Part of a small language model's weights.
Size: width 192, 3 heads of 64, MLP 768 tanh GELU.
Architecture: LayerNorm before each block, no biases in attention or MLP, untied embeddings.
Training: a variant of Adam for these matrices, 591M tokens, 9020 steps.
Each number is 200 + 30 x the weight over its row's rms, rounded and kept within 0 to 999. Layers, rows and columns count from 0. The size before them is the row's rms in percent of the matrix's.

# k: layer 4 attention key, 192x192, rms 0.0804, rows 191, columns 96-191
# v: layer 4 attention value, 192x192, rms 0.0621, rows 128-163, columns 96-191
# o: layer 4 attention output (transposed), 192x192, rms 0.0642, rows 128-162, columns 96-191
k191,104,115,201,198,211,213,197,262,185,229,191,243,178,199,190,195,213,181,167,179,199,196,219,224,224,144,230,203,176,179,210,174,134,223,186,166,210,216,207,216,188,134,231,217,222,217,127,212,208,215,117,194,248,188,204,175,204,186,199,305,195,218,193,130,203,224,209,217,215,144,221,205,227,176,234,212,203,194,173,195,207,223,223,163,164,238,225,194,211,276,245,187,155,212,178,188,184
v128,114,202,238,224,149,198,200,132,195,180,229,211,252,216,192,225,232,173,147,226,165,182,207,194,193,219,182,220,205,175,235,174,183,185,197,185,166,187,176,177,195,192,155,210,194,183,214,218,153,145,180,225,179,203,215,204,217,249,203,224,177,215,228,159,209,159,204,160,194,192,131,207,282,220,175,206,200,155,268,228,218,193,213,117,226,222,216,210,171,205,166,212,195,222,184,191,186
o128,116,200,231,166,204,177,254,217,243,176,178,234,213,219,183,190,221,191,224,133,209,167,144,196,239,187,208,229,192,202,180,207,150,195,195,200,214,250,248,199,222,202,199,200,234,208,266,168,206,207,231,154,164,141,183,191,149,227,201,139,219,117,182,220,192,198,215,200,199,137,191,205,169,196,175,163,218,178,216,201,161,185,209,222,222,230,202,207,199,222,226,223,268,206,211,232,223
v129,115,176,271,224,207,186,207,201,200,167,206,183,207,212,182,173,239,157,204,219,186,237,222,219,203,207,193,188,123,193,212,192,218,226,164,206,183,195,213,209,199,211,126,208,184,156,175,207,159,266,243,218,178,189,230,211,145,193,228,199,202,218,200,168,188,215,202,157,209,213,200,154,186,181,245,225,198,193,282,182,193,195,191,169,204,252,197,173,226,205,200,175,177,194,223,246,246
o129,108,239,193,268,204,197,203,222,255,187,167,212,217,241,179,255,221,182,232,176,190,203,184,159,162,213,167,181,229,226,195,273,201,206,215,185,217,241,250,167,230,133,241,196,154,200,203,136,136,198,174,194,211,129,211,242,211,236,226,226,159,215,221,144,202,126,209,186,271,220,208,223,210,159,196,202,199,201,225,136,234,221,227,202,197,157,238,193,147,207,222,200,212,226,190,194,244
v130,114,206,165,221,221,187,198,208,184,254,226,177,202,235,137,209,126,181,269,169,213,206,191,232,234,190,201,222,193,192,174,214,174,193,206,167,160,214,219,272,232,212,236,205,156,217,218,199,287,209,235,159,203,128,157,241,173,205,219,179,179,228,186,224,179,174,219,134,223,227,164,181,198,147,224,224,204,202,244,218,195,194,176,183,191,154,215,202,179,196,166,207,183,189,219,191,182
o130,116,231,214,199,239,168,189,180,246,245,156,214,253,246,188,221,217,150,186,185,184,227,203,210,217,218,246,158,218,184,208,178,167,227,197,236,178,202,235,202,172,201,244,240,170,211,175,188,188,173,229,239,249,166,183,184,238,198,233,217,131,240,217,153,194,240,142,173,191,175,182,229,227,199,175,238,194,162,160,197,192,209,171,193,226,237,232,194,187,175,234,231,202,193,211,216,134
v131,109,198,189,163,216,224,171,210,247,192,205,177,257,206,204,196,162,247,185,222,226,239,177,170,165,203,184,184,261,178,228,155,222,178,210,202,237,264,165,223,168,180,179,238,254,201,218,255,155,223,177,172,210,179,204,190,202,182,195,131,192,174,248,207,228,233,187,248,178,259,205,175,131,223,203,162,192,236,219,165,219,181,219,181,208,198,171,187,213,227,212,171,198,201,198,177,237
o131,111,204,235,187,182,222,142,182,190,189,186,161,208,206,235,177,238,200,187,238,212,222,182,214,217,195,170,159,174,174,225,201,216,186,220,194,193,190,204,237,189,177,256,205,176,195,222,263,171,214,230,213,205,175,259,175,247,136,166,208,252,272,220,201,214,272,209,208,199,159,192,184,203,194,233,183,199,167,218,213,257,183,230,191,177,175,200,156,207,220,142,185,223,215,186,153,243
v132,120,208,200,208,219,185,181,256,190,201,220,181,219,194,226,210,208,206,201,213,198,212,214,188,159,201,215,208,135,242,191,240,242,187,188,157,176,223,155,190,221,215,216,180,185,208,184,219,218,167,183,220,198,167,182,189,220,186,281,132,194,158,183,201,175,170,233,182,191,178,199,127,225,201,172,185,206,184,216,225,165,252,185,239,159,226,200,223,225,187,193,172,207,188,190,176,197
o132,116,227,157,227,204,178,137,249,224,197,205,187,267,218,182,203,212,209,158,146,198,127,161,154,227,216,189,227,249,216,182,216,204,275,206,240,178,192,196,173,218,266,208,216,171,245,269,192,173,205,160,210,193,243,181,250,183,219,236,222,155,200,247,221,233,202,163,238,199,226,171,186,180,201,216,191,210,236,187,204,206,165,190,201,215,188,211,185,196,202,186,208,201,204,197,205,185
v133,108,185,195,184,164,210,192,187,175,268,211,168,246,249,203,196,207,217,196,214,213,197,168,239,242,130,209,187,236,183,223,174,189,239,183,228,163,134,226,197,202,245,179,181,143,178,196,215,218,180,230,196,225,223,199,201,273,217,254,212,197,284,195,201,163,193,190,203,196,149,154,259,154,172,221,212,195,190,283,247,209,157,149,179,274,251,194,177,187,222,230,207,197,167,194,197,146
o133,104,209,206,203,138,242,246,223,247,225,134,202,220,221,216,195,216,167,173,170,217,205,161,232,168,157,178,175,122,168,245,206,198,213,221,223,205,246,235,184,224,175,178,217,174,156,252,191,219,168,159,200,206,229,198,263,182,232,219,207,151,231,248,145,207,171,193,253,251,202,189,215,204,240,136,219,201,218,205,214,210,205,238,200,185,208,206,160,169,207,218,225,208,175,222,177,231
v134,122,156,190,182,167,210,180,200,236,179,180,142,226,166,231,244,200,226,174,208,214,199,193,124,235,184,189,148,228,232,241,171,162,206,179,182,226,225,160,178,235,258,189,164,231,167,165,212,173,215,262,213,182,229,254,164,197,224,254,233,205,153,187,244,179,202,150,241,188,225,224,140,169,272,212,213,185,248,180,221,181,182,190,214,200,235,156,227,233,206,207,159,183,197,261,219,137
o134,129,213,190,227,137,230,209,139,168,150,186,234,245,163,207,188,199,229,227,182,218,189,169,177,165,197,202,165,127,200,170,202,221,251,227,213,226,192,180,217,171,225,181,148,231,217,213,217,231,191,214,200,217,202,235,214,213,225,156,203,172,164,235,239,230,208,218,187,207,192,177,205,193,239,177,208,237,158,235,208,239,167,223,173,203,196,169,168,219,213,214,253,211,187,191,236,235
v135,110,161,167,218,219,221,204,170,267,183,196,235,215,163,151,165,202,178,206,263,186,248,215,262,199,258,192,214,174,194,181,145,190,208,203,226,241,146,213,216,175,185,130,216,210,206,217,232,151,188,183,183,194,161,211,223,171,138,198,203,226,223,219,180,220,258,173,198,230,214,192,235,208,155,204,160,133,206,225,246,209,237,164,165,240,175,201,230,141,213,158,249,171,213,118,179,207
o135,110,233,189,215,167,244,197,233,224,213,189,193,141,200,210,206,172,199,219,190,200,232,156,212,227,206,181,152,148,206,215,218,214,173,161,172,191,228,230,185,202,165,189,189,184,180,164,208,196,216,176,135,214,193,237,235,206,205,202,148,216,187,211,147,209,191,275,195,196,223,191,223,119,199,191,229,171,225,183,229,186,200,218,188,187,115,220,220,220,211,115,177,214,219,223,246,207
v136,117,221,198,253,185,198,207,148,207,172,189,264,167,204,215,201,181,228,233,183,199,217,217,237,149,209,216,264,163,216,195,191,211,183,202,154,163,183,255,203,200,226,202,207,161,232,239,194,170,211,232,230,208,167,208,230,178,216,217,206,166,206,151,182,206,190,203,177,194,230,129,168,236,150,179,217,185,155,195,217,210,230,202,211,160,210,164,201,173,219,231,197,223,222,171,232,188
o136,119,202,208,182,211,177,175,210,238,200,142,182,157,214,167,224,181,214,233,232,220,165,195,166,250,220,248,244,228,222,189,240,175,221,149,187,187,248,185,163,219,205,191,196,198,239,154,180,182,190,191,194,236,193,122,203,209,229,192,183,198,206,139,170,181,138,171,197,198,164,210,195,154,172,165,272,194,172,197,225,188,192,207,223,200,158,208,241,268,188,255,230,242,182,220,152,171
v137,109,187,150,274,255,212,254,190,206,231,158,172,205,207,193,226,138,258,199,177,165,193,172,220,187,178,211,233,166,189,182,209,219,213,206,200,223,173,202,200,241,202,258,120,220,129,179,266,245,205,165,195,193,162,222,213,196,262,196,164,179,146,158,203,201,133,189,187,166,187,211,194,224,190,230,179,145,189,184,232,204,223,131,231,249,221,192,205,179,216,186,247,212,219,178,160,169
o137,113,175,176,229,142,198,211,209,234,207,210,201,208,251,168,156,205,225,245,198,228,141,177,178,219,171,254,200,232,233,186,191,187,228,183,193,185,144,167,161,151,175,172,209,140,253,187,154,228,248,219,230,215,235,150,250,186,226,164,172,187,238,244,181,221,253,218,251,236,167,193,201,177,212,168,264,170,197,208,239,170,153,191,157,188,256,206,208,200,211,196,225,211,177,215,206,178
v138,110,166,193,204,181,220,178,179,203,162,175,203,224,156,217,221,174,216,191,209,229,223,200,179,209,247,172,204,168,178,181,213,226,218,222,192,230,168,155,203,221,197,172,210,190,209,161,206,230,222,211,199,147,207,184,257,131,215,185,147,219,157,218,212,222,189,193,206,154,183,191,167,163,187,243,216,220,258,216,194,165,214,129,136,185,224,189,209,247,212,145,179,132,209,177,203,220
o138,115,257,214,257,204,201,172,134,183,181,180,274,273,184,209,176,189,172,212,173,235,198,228,184,186,197,190,116,190,197,207,226,173,193,201,182,159,228,213,206,195,202,226,205,165,195,188,171,214,232,233,175,210,186,207,222,251,232,184,247,153,161,172,178,266,212,218,206,261,211,188,248,223,202,237,163,179,170,178,174,218,170,200,167,208,213,253,161,213,259,217,184,231,224,182,227,173
v139,122,208,215,170,186,205,168,154,169,211,232,191,194,196,189,209,197,221,185,180,249,176,182,241,245,137,186,218,206,165,198,134,251,240,171,262,164,193,206,166,197,209,206,151,219,150,241,224,199,222,186,205,216,210,196,202,224,173,156,231,207,259,179,169,189,147,197,244,177,179,190,212,232,195,224,242,222,136,171,191,288,199,245,151,216,190,206,217,167,202,198,151,197,204,213,174,215
o139,118,188,234,207,176,221,204,194,216,176,221,199,216,166,176,151,207,195,214,212,210,234,138,227,145,214,170,220,142,177,225,140,179,182,229,194,179,229,205,168,261,180,222,185,211,136,270,168,236,236,191,172,150,180,212,182,167,218,151,176,239,191,176,208,163,174,189,193,194,208,245,165,194,185,117,184,236,216,230,240,253,175,197,199,201,228,181,187,261,213,218,219,198,175,197,157,233
v140,103,156,218,266,172,190,227,219,215,168,194,235,211,201,176,197,200,185,204,158,187,163,216,153,122,234,180,207,165,238,199,196,150,192,180,180,202,218,198,209,189,150,194,214,212,203,180,223,178,202,206,179,187,206,189,229,209,218,118,170,200,185,246,162,233,176,206,190,195,189,185,216,205,145,182,226,211,177,143,196,173,209,214,166,171,115,154,208,146,199,215,210,199,212,221,137,217
o140,100,171,188,184,236,178,232,179,176,185,240,216,181,198,200,187,195,220,228,217,201,208,251,219,211,235,226,224,262,193,172,216,183,163,161,170,185,187,198,213,166,250,214,210,208,254,184,188,186,219,240,162,246,158,190,84,178,158,158,178,257,188,183,263,180,238,251,180,158,194,185,205,202,129,215,190,179,187,152,216,157,210,169,197,176,228,208,205,222,202,211,199,197,213,185,204,201
v141,109,180,166,197,166,259,259,280,165,180,192,228,185,191,187,181,239,219,198,176,231,186,164,188,171,220,253,181,199,212,181,164,178,224,154,175,238,196,212,224,240,181,132,161,204,229,221,206,222,200,228,210,168,222,217,244,227,175,180,136,211,228,206,164,206,215,216,258,280,200,209,233,173,253,188,197,194,171,196,145,215,169,166,209,216,154,166,187,126,221,194,258,188,201,229,199,172
o141,109,197,203,145,197,198,221,220,239,185,255,176,224,181,207,194,201,206,199,216,211,276,206,218,177,181,217,153,222,204,178,223,201,187,210,198,221,183,239,233,212,216,153,187,148,193,169,227,175,188,226,195,190,159,240,124,234,164,163,149,193,216,189,226,173,216,260,167,196,234,182,220,200,168,254,243,162,193,190,249,196,182,206,159,143,216,203,215,166,212,249,202,214,220,211,164,225
v142,108,179,248,163,234,204,229,210,215,201,221,166,202,190,235,174,184,153,164,189,215,163,250,216,257,162,205,215,205,174,242,177,234,215,223,189,136,259,239,198,181,191,246,167,210,199,210,213,190,246,233,138,222,201,183,218,174,162,145,240,201,225,179,173,213,155,186,183,158,196,168,228,222,186,169,232,191,186,224,210,176,177,258,160,186,219,202,194,204,170,203,184,243,164,248,162,206
o142,104,196,206,228,234,216,190,235,192,195,179,196,144,189,211,158,180,168,175,209,239,188,249,260,191,195,215,190,221,181,213,175,246,165,200,179,206,250,182,226,240,192,276,225,211,219,192,178,206,197,263,202,200,186,194,157,208,184,168,188,248,208,203,215,169,140,158,178,244,195,202,210,250,185,172,192,232,152,194,173,189,236,202,226,202,241,141,197,236,141,214,269,188,183,167,157,219
v143,113,183,214,184,172,142,196,182,174,168,169,201,196,195,225,190,179,242,180,215,177,164,219,158,229,261,186,192,236,239,169,200,241,206,238,195,229,193,203,152,221,188,170,225,232,237,156,184,139,156,225,198,179,164,134,162,215,188,206,184,177,181,188,167,193,158,199,200,159,213,244,204,151,145,215,201,232,193,159,199,235,229,228,162,207,149,203,231,245,214,204,153,217,234,205,191,192
o143,097,155,222,197,207,211,206,138,164,189,239,209,222,199,186,162,189,221,191,215,217,193,222,201,199,225,186,217,274,185,208,151,215,173,200,175,204,230,201,170,179,245,170,184,246,193,226,245,203,231,236,193,221,221,212,105,177,196,181,196,237,159,175,253,155,250,220,218,138,191,186,190,133,180,203,189,222,228,213,212,193,145,180,189,182,240,255,240,261,205,181,158,172,211,172,230,174
v144,117,196,173,226,209,204,158,190,205,219,214,176,253,170,182,237,187,180,205,197,211,240,199,161,164,182,213,212,191,216,190,227,177,176,175,184,183,168,168,214,213,229,218,172,179,223,212,212,209,209,273,209,197,193,181,176,198,227,274,189,154,176,178,235,221,173,210,179,160,201,209,197,187,228,226,161,218,254,249,213,172,209,155,236,179,162,165,186,254,206,207,206,170,193,216,245,198
o144,116,219,177,228,202,208,166,198,216,212,175,252,258,270,220,255,186,208,208,150,204,174,204,186,153,215,205,166,186,227,179,204,221,271,233,271,178,186,182,203,164,164,186,194,161,193,178,226,192,215,225,199,236,199,186,236,224,248,259,197,113,185,221,159,268,194,166,221,207,210,190,200,223,214,179,219,159,165,221,156,227,193,205,213,215,130,219,118,146,242,196,203,185,145,207,235,147
v145,125,164,177,181,190,181,231,226,193,173,212,205,164,201,208,156,198,203,223,183,186,185,213,251,279,238,220,232,223,222,236,205,224,232,194,225,162,195,213,183,161,178,187,176,189,206,176,193,209,213,129,207,152,184,177,200,133,176,227,183,217,175,173,253,214,141,216,180,207,178,217,148,205,238,162,226,191,167,245,168,204,178,202,138,252,230,218,216,255,210,221,218,192,225,196,219,169
o145,124,220,201,168,169,163,216,193,172,228,174,224,214,188,178,132,209,162,208,230,201,234,191,209,159,179,223,190,238,224,172,165,223,196,128,147,227,216,214,225,257,256,198,181,197,202,224,147,196,260,238,201,139,224,233,172,178,217,181,237,200,219,200,269,185,199,176,179,189,155,194,189,222,183,220,205,242,208,179,177,182,183,212,193,183,250,206,240,184,196,234,240,234,205,161,165,214
v146,123,148,190,192,152,244,225,254,198,223,202,229,198,197,244,205,247,168,215,176,182,167,177,235,209,218,205,175,98,187,194,222,202,188,177,220,198,202,232,232,135,167,199,162,193,194,206,192,193,186,177,164,172,214,230,221,205,206,153,230,191,199,260,166,220,170,202,213,221,213,170,267,241,179,172,215,169,207,187,175,206,237,147,187,211,140,208,188,157,184,170,227,159,248,173,122,204
o146,119,222,169,184,206,205,233,251,212,225,240,256,230,214,204,157,165,224,148,199,179,189,213,211,200,192,266,211,209,126,154,257,198,192,161,211,212,176,184,230,201,173,207,212,173,200,170,183,259,227,220,165,157,169,205,193,115,189,179,168,157,180,225,263,217,158,227,157,198,207,206,179,196,123,215,162,139,197,139,206,154,206,164,179,189,239,159,200,174,162,225,165,201,215,158,201,195
v147,097,207,190,194,138,172,169,170,231,174,165,220,219,269,241,229,195,221,262,240,146,202,198,247,245,207,186,175,200,175,229,199,220,180,212,225,157,175,200,210,165,238,164,267,239,229,162,209,229,208,160,188,214,194,216,245,186,162,226,158,221,197,192,264,208,234,202,238,224,205,223,187,198,151,192,202,184,211,221,210,185,242,193,162,212,206,237,202,261,199,178,176,232,202,213,206,204
o147,093,247,225,242,209,220,190,181,192,220,137,200,217,170,150,215,176,174,171,203,172,169,160,186,226,163,162,197,167,192,156,231,235,172,170,230,198,242,161,171,205,236,188,174,245,166,207,202,201,192,212,161,206,242,233,268,207,205,211,176,200,177,247,269,262,120,179,191,181,168,233,181,141,232,184,152,220,230,201,190,217,219,191,219,238,191,219,227,190,153,176,137,197,197,227,203,197
v148,113,187,196,173,230,195,217,206,241,217,168,219,224,220,240,207,118,214,218,197,227,207,182,228,224,198,199,217,276,242,209,165,161,224,210,260,211,184,152,161,156,214,178,217,213,216,210,223,238,212,221,182,191,226,175,173,192,190,183,229,236,177,199,211,166,192,177,201,225,192,170,254,165,193,178,233,222,188,217,252,231,110,232,94,225,154,201,184,205,147,150,157,180,169,187,231,194
o148,115,222,236,200,189,249,222,178,174,203,140,196,146,167,234,181,146,158,136,231,238,258,251,203,159,214,169,172,163,220,270,129,217,196,221,215,192,245,225,238,196,215,208,181,172,184,199,233,211,228,199,185,179,172,171,191,175,162,221,214,253,267,162,171,162,169,185,181,215,216,216,216,216,231,186,147,199,169,200,200,210,238,165,190,177,218,257,172,193,224,203,219,224,172,191,177,215
v149,115,205,215,197,217,211,228,181,214,204,237,164,173,223,188,168,182,193,195,189,196,193,170,175,170,206,229,232,241,225,196,191,187,276,160,177,229,190,211,246,215,199,207,191,172,203,217,235,157,230,212,183,169,197,168,172,215,217,155,193,194,145,188,299,193,209,197,213,158,189,171,204,142,173,262,170,181,215,224,214,172,199,131,233,193,218,190,186,212,176,226,211,174,70,242,197,206
o149,116,193,216,194,143,214,197,254,168,202,204,213,184,218,196,186,244,208,180,203,192,202,195,157,178,191,187,135,197,130,158,206,246,189,187,166,189,179,258,190,199,147,218,205,177,240,186,184,221,157,228,192,258,218,195,225,216,230,220,280,172,248,227,159,227,307,254,233,234,175,130,199,234,213,174,258,231,185,213,183,245,228,211,233,219,214,211,152,196,226,218,175,169,190,222,185,203
v150,110,192,166,102,244,191,226,177,215,234,178,256,235,186,218,266,179,178,168,268,195,265,179,162,228,160,184,199,241,196,259,217,190,187,211,204,182,257,189,203,158,220,157,223,194,210,206,206,154,189,209,207,229,184,216,184,241,229,189,221,142,162,198,202,182,167,182,155,148,183,233,215,160,190,166,205,215,246,194,188,212,155,170,244,151,205,240,220,222,169,208,203,198,186,204,175,206
o150,111,186,199,202,201,215,236,212,222,230,196,182,194,220,211,213,258,188,198,212,203,185,260,209,234,218,152,255,185,154,178,187,246,179,212,205,204,179,147,218,154,214,191,210,177,175,236,182,203,175,197,255,135,209,174,266,168,190,236,245,211,245,182,197,210,201,201,191,223,190,169,222,196,235,167,115,208,168,225,197,222,214,219,205,199,186,227,184,171,135,168,157,203,161,219,185,178
v151,116,213,290,245,190,223,196,204,226,191,215,225,208,169,223,237,160,237,201,173,200,190,216,167,202,188,234,218,142,205,167,223,195,160,206,205,201,232,187,240,240,195,251,176,229,179,180,203,220,184,221,172,199,184,205,210,262,268,216,222,174,206,210,197,218,183,199,218,216,226,179,194,203,168,221,267,212,164,264,187,182,216,143,218,184,212,201,197,191,212,177,238,186,266,177,185,235
o151,117,249,235,188,186,183,148,165,289,230,130,239,256,257,200,256,200,197,204,183,180,169,197,162,215,209,213,216,244,214,199,168,184,186,175,214,203,187,199,169,184,129,243,194,150,208,204,188,170,225,194,230,238,187,190,242,196,200,213,204,162,189,214,146,234,152,168,262,210,219,198,208,205,121,206,250,157,200,231,202,177,188,177,181,216,265,240,185,149,217,176,193,208,211,213,224,202
v152,101,194,181,173,157,179,219,188,196,198,243,203,166,149,125,212,159,189,165,203,219,204,218,259,213,197,192,179,162,194,232,181,207,218,211,215,187,249,189,182,161,192,204,190,203,216,234,199,251,221,184,224,177,177,171,206,155,181,216,216,258,171,188,174,170,186,166,204,264,204,196,216,178,194,179,188,147,244,235,224,195,206,207,220,227,236,184,212,180,189,180,186,219,258,166,209,180
o152,102,217,195,228,176,118,201,178,201,231,188,178,206,185,188,146,163,228,185,238,230,231,214,197,204,210,189,206,222,201,201,159,207,233,149,224,161,178,213,204,159,217,220,204,222,197,168,206,200,239,215,183,195,197,213,211,202,150,211,169,240,220,197,135,172,178,266,164,193,195,209,238,235,115,223,208,199,203,143,220,167,196,173,198,202,219,286,205,201,166,145,266,229,183,211,206,218
v153,122,193,208,179,171,216,200,117,139,232,211,201,228,263,208,252,218,203,200,226,197,209,206,247,136,223,223,181,194,159,217,164,221,171,201,243,195,231,188,187,190,193,222,205,212,156,253,219,217,242,205,224,204,218,234,216,210,201,193,152,221,219,150,146,227,176,201,211,214,222,222,235,215,142,196,172,173,192,118,168,226,194,237,212,249,215,145,206,207,193,192,187,237,114,260,194,213
o153,117,174,175,224,230,240,207,201,205,170,207,194,205,203,200,216,130,212,194,234,224,168,210,209,180,138,212,213,109,172,191,198,244,219,207,250,176,222,203,203,212,187,212,173,197,141,192,181,229,184,252,184,205,164,183,215,205,268,213,133,205,275,202,164,186,145,183,228,240,192,268,195,236,241,209,173,183,174,208,157,221,213,196,238,207,184,186,195,193,156,192,207,189,201,215,172,218
v154,112,212,197,259,179,178,177,226,201,194,214,218,194,177,202,170,158,150,142,204,206,208,182,192,170,210,186,199,237,227,180,215,193,191,204,223,165,262,229,154,200,187,209,160,189,221,215,236,174,225,259,196,186,190,162,169,169,195,214,217,220,202,222,237,234,192,210,165,213,193,140,183,225,200,205,139,193,190,272,229,216,176,214,189,147,166,136,178,217,194,248,144,210,237,160,156,182
o154,113,174,193,167,214,201,160,213,187,201,182,217,177,228,193,164,167,197,212,184,204,216,221,228,158,247,178,186,206,212,174,202,229,226,221,201,202,250,246,212,194,190,215,179,175,209,177,208,178,286,206,173,225,163,163,185,223,208,203,209,212,188,159,175,151,209,246,161,172,219,236,199,200,149,142,205,209,173,192,174,229,211,216,220,180,157,162,195,198,225,198,266,228,138,177,198,198
v155,096,181,150,240,240,223,147,197,205,210,227,206,167,211,178,182,200,214,215,208,209,152,231,258,185,208,237,216,154,181,189,206,201,229,178,180,210,187,232,213,185,192,206,194,217,162,213,218,240,134,119,184,167,182,216,223,219,220,193,211,174,228,192,182,212,168,194,189,197,134,198,209,241,170,207,170,170,146,207,263,172,278,149,199,231,208,188,192,212,192,181,243,224,236,184,235,192
o155,100,199,189,197,144,222,152,247,232,222,170,232,180,197,168,193,143,180,203,177,169,190,167,211,223,194,221,212,238,195,170,192,186,202,173,220,182,181,225,164,237,194,178,263,184,190,240,157,224,173,167,151,199,274,191,228,191,232,176,172,176,184,208,183,240,219,171,229,196,191,174,180,182,249,219,247,156,244,207,230,189,158,194,201,227,188,214,215,210,220,188,206,185,217,208,227,204
v156,117,229,164,195,206,185,213,203,196,180,205,209,168,229,212,192,239,171,161,231,196,258,208,232,192,166,201,155,265,213,187,197,232,213,190,246,207,129,159,187,186,232,144,209,226,195,219,195,191,172,154,251,180,198,227,183,166,206,148,206,215,148,187,174,194,238,208,191,229,242,203,173,223,266,175,171,201,192,224,187,205,162,229,212,187,257,239,150,178,212,217,149,211,193,145,256,205
o156,108,231,152,195,151,199,170,236,203,163,191,180,184,189,179,188,188,175,163,157,206,198,164,171,198,186,162,181,170,210,207,248,216,210,232,202,228,215,211,208,218,147,180,142,194,163,188,217,206,194,172,211,116,175,203,262,200,191,230,197,213,200,227,159,187,199,189,203,263,179,229,183,227,243,216,211,214,201,215,201,208,249,217,198,204,143,189,246,164,216,201,213,236,224,198,158,211
v157,100,225,209,171,184,170,197,147,203,228,172,223,233,224,201,211,202,207,222,248,182,264,203,214,171,209,208,219,244,155,223,202,234,137,237,247,154,198,130,177,132,217,214,250,226,219,226,216,216,210,152,235,260,155,185,151,182,269,221,158,196,165,166,211,247,215,179,177,186,180,186,210,192,135,179,167,213,226,187,264,250,205,231,205,193,238,200,213,247,194,218,151,220,187,185,226,239
o157,101,220,194,179,171,250,163,212,197,202,137,188,161,237,199,228,181,181,185,190,194,179,204,192,202,169,164,211,200,181,190,208,234,208,226,251,161,232,177,202,155,206,232,183,209,146,220,198,191,213,207,194,157,199,192,284,202,249,250,221,193,247,222,119,238,182,183,222,226,185,201,185,224,261,198,138,177,204,197,181,228,221,198,240,219,150,229,197,175,182,136,190,195,166,197,199,174
v158,111,172,161,184,256,163,233,188,234,153,191,179,263,165,174,172,156,247,211,181,213,216,221,109,208,172,167,195,247,187,192,165,203,206,216,188,233,244,190,202,175,188,245,201,190,217,181,217,193,161,259,216,249,181,188,179,211,211,186,248,205,159,218,151,179,207,201,236,153,192,209,204,179,241,171,244,227,219,209,229,193,181,258,210,155,176,206,184,217,171,192,206,189,211,158,179,188
o158,105,168,219,231,232,162,193,156,172,179,253,135,145,188,196,208,235,203,179,220,215,173,232,247,237,241,159,228,251,217,218,169,206,206,245,151,209,184,145,214,164,270,191,197,225,202,232,219,180,235,236,242,221,161,186,112,170,146,173,224,256,169,181,250,189,252,185,201,155,154,183,187,166,161,189,160,218,189,202,239,182,174,233,189,167,191,184,195,258,211,154,208,196,183,220,185,167
v159,116,181,180,214,234,194,220,222,210,140,143,172,236,239,180,140,203,192,230,170,209,228,228,132,139,214,180,214,215,217,151,215,205,201,223,167,224,174,169,209,231,207,213,193,183,185,175,208,196,171,223,291,228,199,157,230,190,235,190,142,230,174,177,159,245,228,209,194,231,200,227,159,207,225,124,218,194,187,125,216,164,183,270,210,147,191,148,188,185,174,193,250,196,187,225,221,240
o159,111,165,189,203,258,198,190,161,131,158,233,149,150,181,186,250,180,206,212,193,219,205,211,199,216,220,198,203,244,259,173,238,178,208,225,189,223,178,166,199,175,286,192,185,192,211,173,190,152,182,208,226,195,137,207,133,219,168,173,215,253,173,177,236,177,280,161,188,208,243,171,167,210,218,272,198,184,207,179,223,152,192,195,202,142,169,153,215,260,224,201,241,195,224,218,203,196
v160,103,194,282,211,190,208,184,213,209,194,241,198,182,173,186,257,247,234,177,224,233,214,211,109,207,244,238,193,165,182,253,200,166,149,199,135,236,242,214,212,247,198,211,191,118,242,175,188,183,226,252,227,238,197,237,173,210,195,191,234,223,170,205,174,169,249,193,185,172,247,198,184,187,199,203,227,253,199,162,185,166,138,213,169,216,221,218,185,221,207,195,195,193,181,268,215,151
o160,099,215,221,186,203,189,273,172,219,171,217,182,201,190,262,211,236,194,231,223,178,204,225,166,238,207,238,214,263,178,226,222,181,196,192,179,189,232,198,217,207,200,191,166,236,200,196,190,161,185,205,206,234,191,156,163,219,222,202,185,204,220,151,213,198,168,226,215,213,200,191,235,222,196,244,189,228,146,195,199,215,220,213,241,228,240,205,185,194,188,197,199,198,210,191,176,208
v161,114,175,248,216,229,223,229,233,188,154,188,223,204,218,207,225,180,235,240,195,216,230,197,204,173,184,251,192,201,198,181,228,169,202,226,161,210,186,173,217,245,201,221,196,174,193,156,217,189,225,258,212,232,166,220,230,191,268,237,151,201,178,165,209,239,181,185,203,235,247,213,249,198,214,187,226,215,208,195,190,187,210,211,192,200,180,165,180,213,184,212,211,200,223,246,240,169
o161,117,236,213,191,255,211,195,151,195,208,189,207,224,230,194,225,187,226,259,241,174,207,233,201,140,178,254,204,244,241,217,212,200,225,220,209,188,189,193,202,216,192,193,184,133,209,154,195,190,204,187,230,210,147,170,175,228,219,212,189,183,267,176,195,208,188,150,242,218,147,182,202,222,197,223,223,165,172,224,183,128,200,215,196,223,202,218,206,208,191,217,239,239,201,242,189,201
v162,110,229,248,211,184,199,227,206,241,158,197,228,273,185,252,270,207,202,188,173,216,184,203,176,210,165,170,235,218,167,181,179,223,197,204,228,206,174,121,201,191,208,234,185,243,190,210,216,221,201,155,167,192,225,177,203,259,255,231,187,254,193,201,207,248,200,212,237,182,192,154,214,179,232,247,168,246,178,212,236,232,145,189,158,156,169,193,172,260,177,203,193,162,198,235,209,186
o162,109,236,252,167,198,157,170,194,204,172,187,216,205,208,202,196,212,264,199,214,194,178,183,187,182,189,152,206,209,241,188,181,184,182,231,208,127,205,198,224,194,192,211,181,152,190,205,197,196,262,227,187,172,217,213,205,172,205,235,209,221,178,177,188,188,211,228,231,254,240,231,155,232,183,141,178,209,260,188,196,196,212,182,204,199,216,215,129,141,222,169,219,198,166,188,166,214
v163,126,234,187,138,249,212,269,219,216,197,226,190,251,236,193,170,199,158,167,177,244,189,203,196,148,192,189,262,245,192,174,173,203,226,183,210,189,154,220,217,163,178,182,174,212,125,220,189,188,120,162,191,206,208,200,178,207,222,181,145,198,189,142,206,186,192,214,206,210,188,161,235,223,226,193,144,209,195,174,192,250,185,192,143,216,232,199,155,210,215,223,220,184,191,159,215,152